python train.py --head_dim=32 --vocab_size=975 --activation="geglu" --norm="layernorm" --positions="rope" --init_std_o=0.0409 --init_std_up=0.0409 --optimizer="muon" --lr_mult_down=1.5 --beta1=0.93 --warmup_steps=0 --final_lr_fraction=0.0 --seq_len=1024 --dataset="wikipedia_en"
Each number is 500 + 40 x the weight over its row's rms, rounded and kept within 0 to 999. Layers, rows and columns count from 0. Numbers have three digits each. The size before them is the row's rms in percent of the matrix's.

# layer 5 MLP gate, 320x128, rms 0.146, rows 299-319, columns 32-63
094:483506477538501534468494480519493578477481479490427525508522533558557429461501552445546549435576
095:489505453461535590452510495518459432504591551512506512511453494486491487599479547478507491531529
105:522550536448467452527501473559516472481497512502487528551513540512483481464557463527513432527510
101:433529469523503507503403489478511503534592486457441488504528477502487499542438575549508519503521
097:467532423433453570472535549497536541524498511425476489504502445519531501455470500530529450457493
099:509477512577430547464502591450488532458511494462490560513502492515525486599461585488526482549417
105:528511459554499538571479528437462543496496536532518481497474517480552573552504484530473481624479
097:538537514487407465515499477487534484479461505510444477412438426436516589405489500518501492522479
103:404492452528505530456466521507559484521500516438400544510585519504446457574489524547552535554550
091:521515463474508504520502568460510545471498459503457490502457458510504536524505509439489533469507
105:490545515558457495471534527548480512536430508467482474524468475532464546484605435539465484550515
100:525500497482439495466496544443498504512515565454499560486493499528477503589478511466514465488456
098:468454521505443434486519584553495467450554436563487474470477500506437553443421533585507530441539
079:484508523487440612505461535522456472504440554454505435512441561506536512537502542439585567551474
106:508562499515468427510484483507590530588471554514522483457413499555427495579478515468527538522546
103:513552512429482526456557457545457466508536548470463552542522462430496522598486532511472496441549
107:476534464484503539562462485534547462494566491449380556530570506460512500456474493511454479457446
102:520494425521482499564529481560470469408500519508472574555498520499514489524537456486445488483445
100:518518467527557531523501487493433549508469606482393509459503518537555586538436514491489461520524
099:494508503437502462474476497590508517483583480579571503507547504466545507483485506502463523573482
098:421488488565469467477451474474454422584510516488544478469583546604463494496517518447446548450452
# layer 5 MLP up, 320x128, rms 0.158, rows 299-319, columns 32-63
093:545499483464492534496497577569536455447501524452444502544451501488527418502510483507504503485481
095:459499520532479543507514522502471473476447473496533561473510496470449390450536500540473469453522
104:436533516524552476482472447547448459517521369546447476504556548487468452533499456505531529474515
109:523521577534523487455531429484483528483557513474470541562466438478460537476574497448506569459499
100:505516524489482537496481583514465495485586484482546456485442519532507536577524522507496492469489
098:536499511477539456493492507528471531459543440574493467522511509481551514536539534416474511464572
105:524524532572497460546572480536494481462571545476498424492556536511497494494433440476479539550516
094:452543528545468484543508449466553504457535521441513544535571490568476502474450487466477498479564
120:421545538521483553471479548495542530548503511543478499448530527490481471583487539448531443520499
087:490493578555414556557521498446474468474534487490502541512457514511441488467505472458556537498516
102:567462480509487403536515558528473510526469494433506491545505487513485485551509481438486504526485
104:455446429450514460533433492452477515504468600483511508482517491499523564478485462486502441485534
105:500587487453463392530583565531444485503445553557532576445534475508478475456466513533557418524477
085:468411470442548540498539499564489558552563580511507566512458483473498484512543493470507498439523
099:505431485543470474534504533534395488451526460507519403561368494510496551544562578498483458483464
102:448544545471491442541547496542466500529532510531449573495587478510518487497556547545458461552495
101:523524575507492480438449474492443454507513482516516463496509550575535479508516536509530455453548
100:472465510529516566453570536523441493541489450527423442514564569509420471542567486446568511536536
107:496457543502556495538563524533515493519516488423405463527543583549454472557480476530467460428503
105:486500508528451483587511527486557491461590492573499467430523563525473564454546489456450455484470
106:518445497530500513531539426442472469559533537507556515472531458542494515532516612500480468520506
# layer 5 MLP down (transposed), 320x128, rms 0.225, rows 299-319, columns 32-63
096:482471471503495463484505418470480495454573491435438534458522555509488532572526458568584547501557
097:531455502533536528477541585447513497485562541416530424526491514540514490471475537514472451456475
104:479562502551562511498485494471533465518473430492562503480602478569564550458499538510449516499501
103:423524563496547539513504489482480466490535481415426499496543460505572511492455516488524465571523
102:366457511494478522540481529501494488584517498447451465546558409556536483502500500618512504524519
099:514483580550454536491504485411588488551522590479524548528504543496525498465431422536423446521500
096:515483631510514466528479467513525413477538500512462525542476565465475535599429468469545537483463
097:483420476493530478537525510457490480489538505508408446514553512497482470537498431520488473523601
113:475505463473505555486535586594526527538556436518504511479558496487490484527550486464477497435497
094:530486548488493458503543489526431491535513482475513490520516499538506521511490578530506564472494
114:536470487491503560505463537594533508516476581500509535522490489496529490480599537434514487472513
102:523505481496498404510471487452501495438495596515530518421550504570419549555496517457507579535526
106:561411483441523428508541519509496456476526479507459549464449464526463563481455497550512513461518
083:527497530420503401476538517480464483488501461537560540558512588509577538508461476437474497496493
102:533544449465529438488525522453477493612458481510458521476520471509447449538532446483438463547538
102:509488496510534429493548500440524548498448508490434426581496527590481471450471462494556517505526
100:499496438505495543495474426491507463461477552474514509464475457578545565493516562472547533491539
103:501502520454524505505457491527496508547487427502497433445494495476465475569468509574484487545569
095:507545466470459472438491543502443536506471462463446405556518526459435424556528536518435559513477
104:460513545587488504401528509500588565487539503497508492434437451547511494482479485532419512556537
103:510477526451485518499466499490444499454505509490485496527483519434514477537435459510513468597573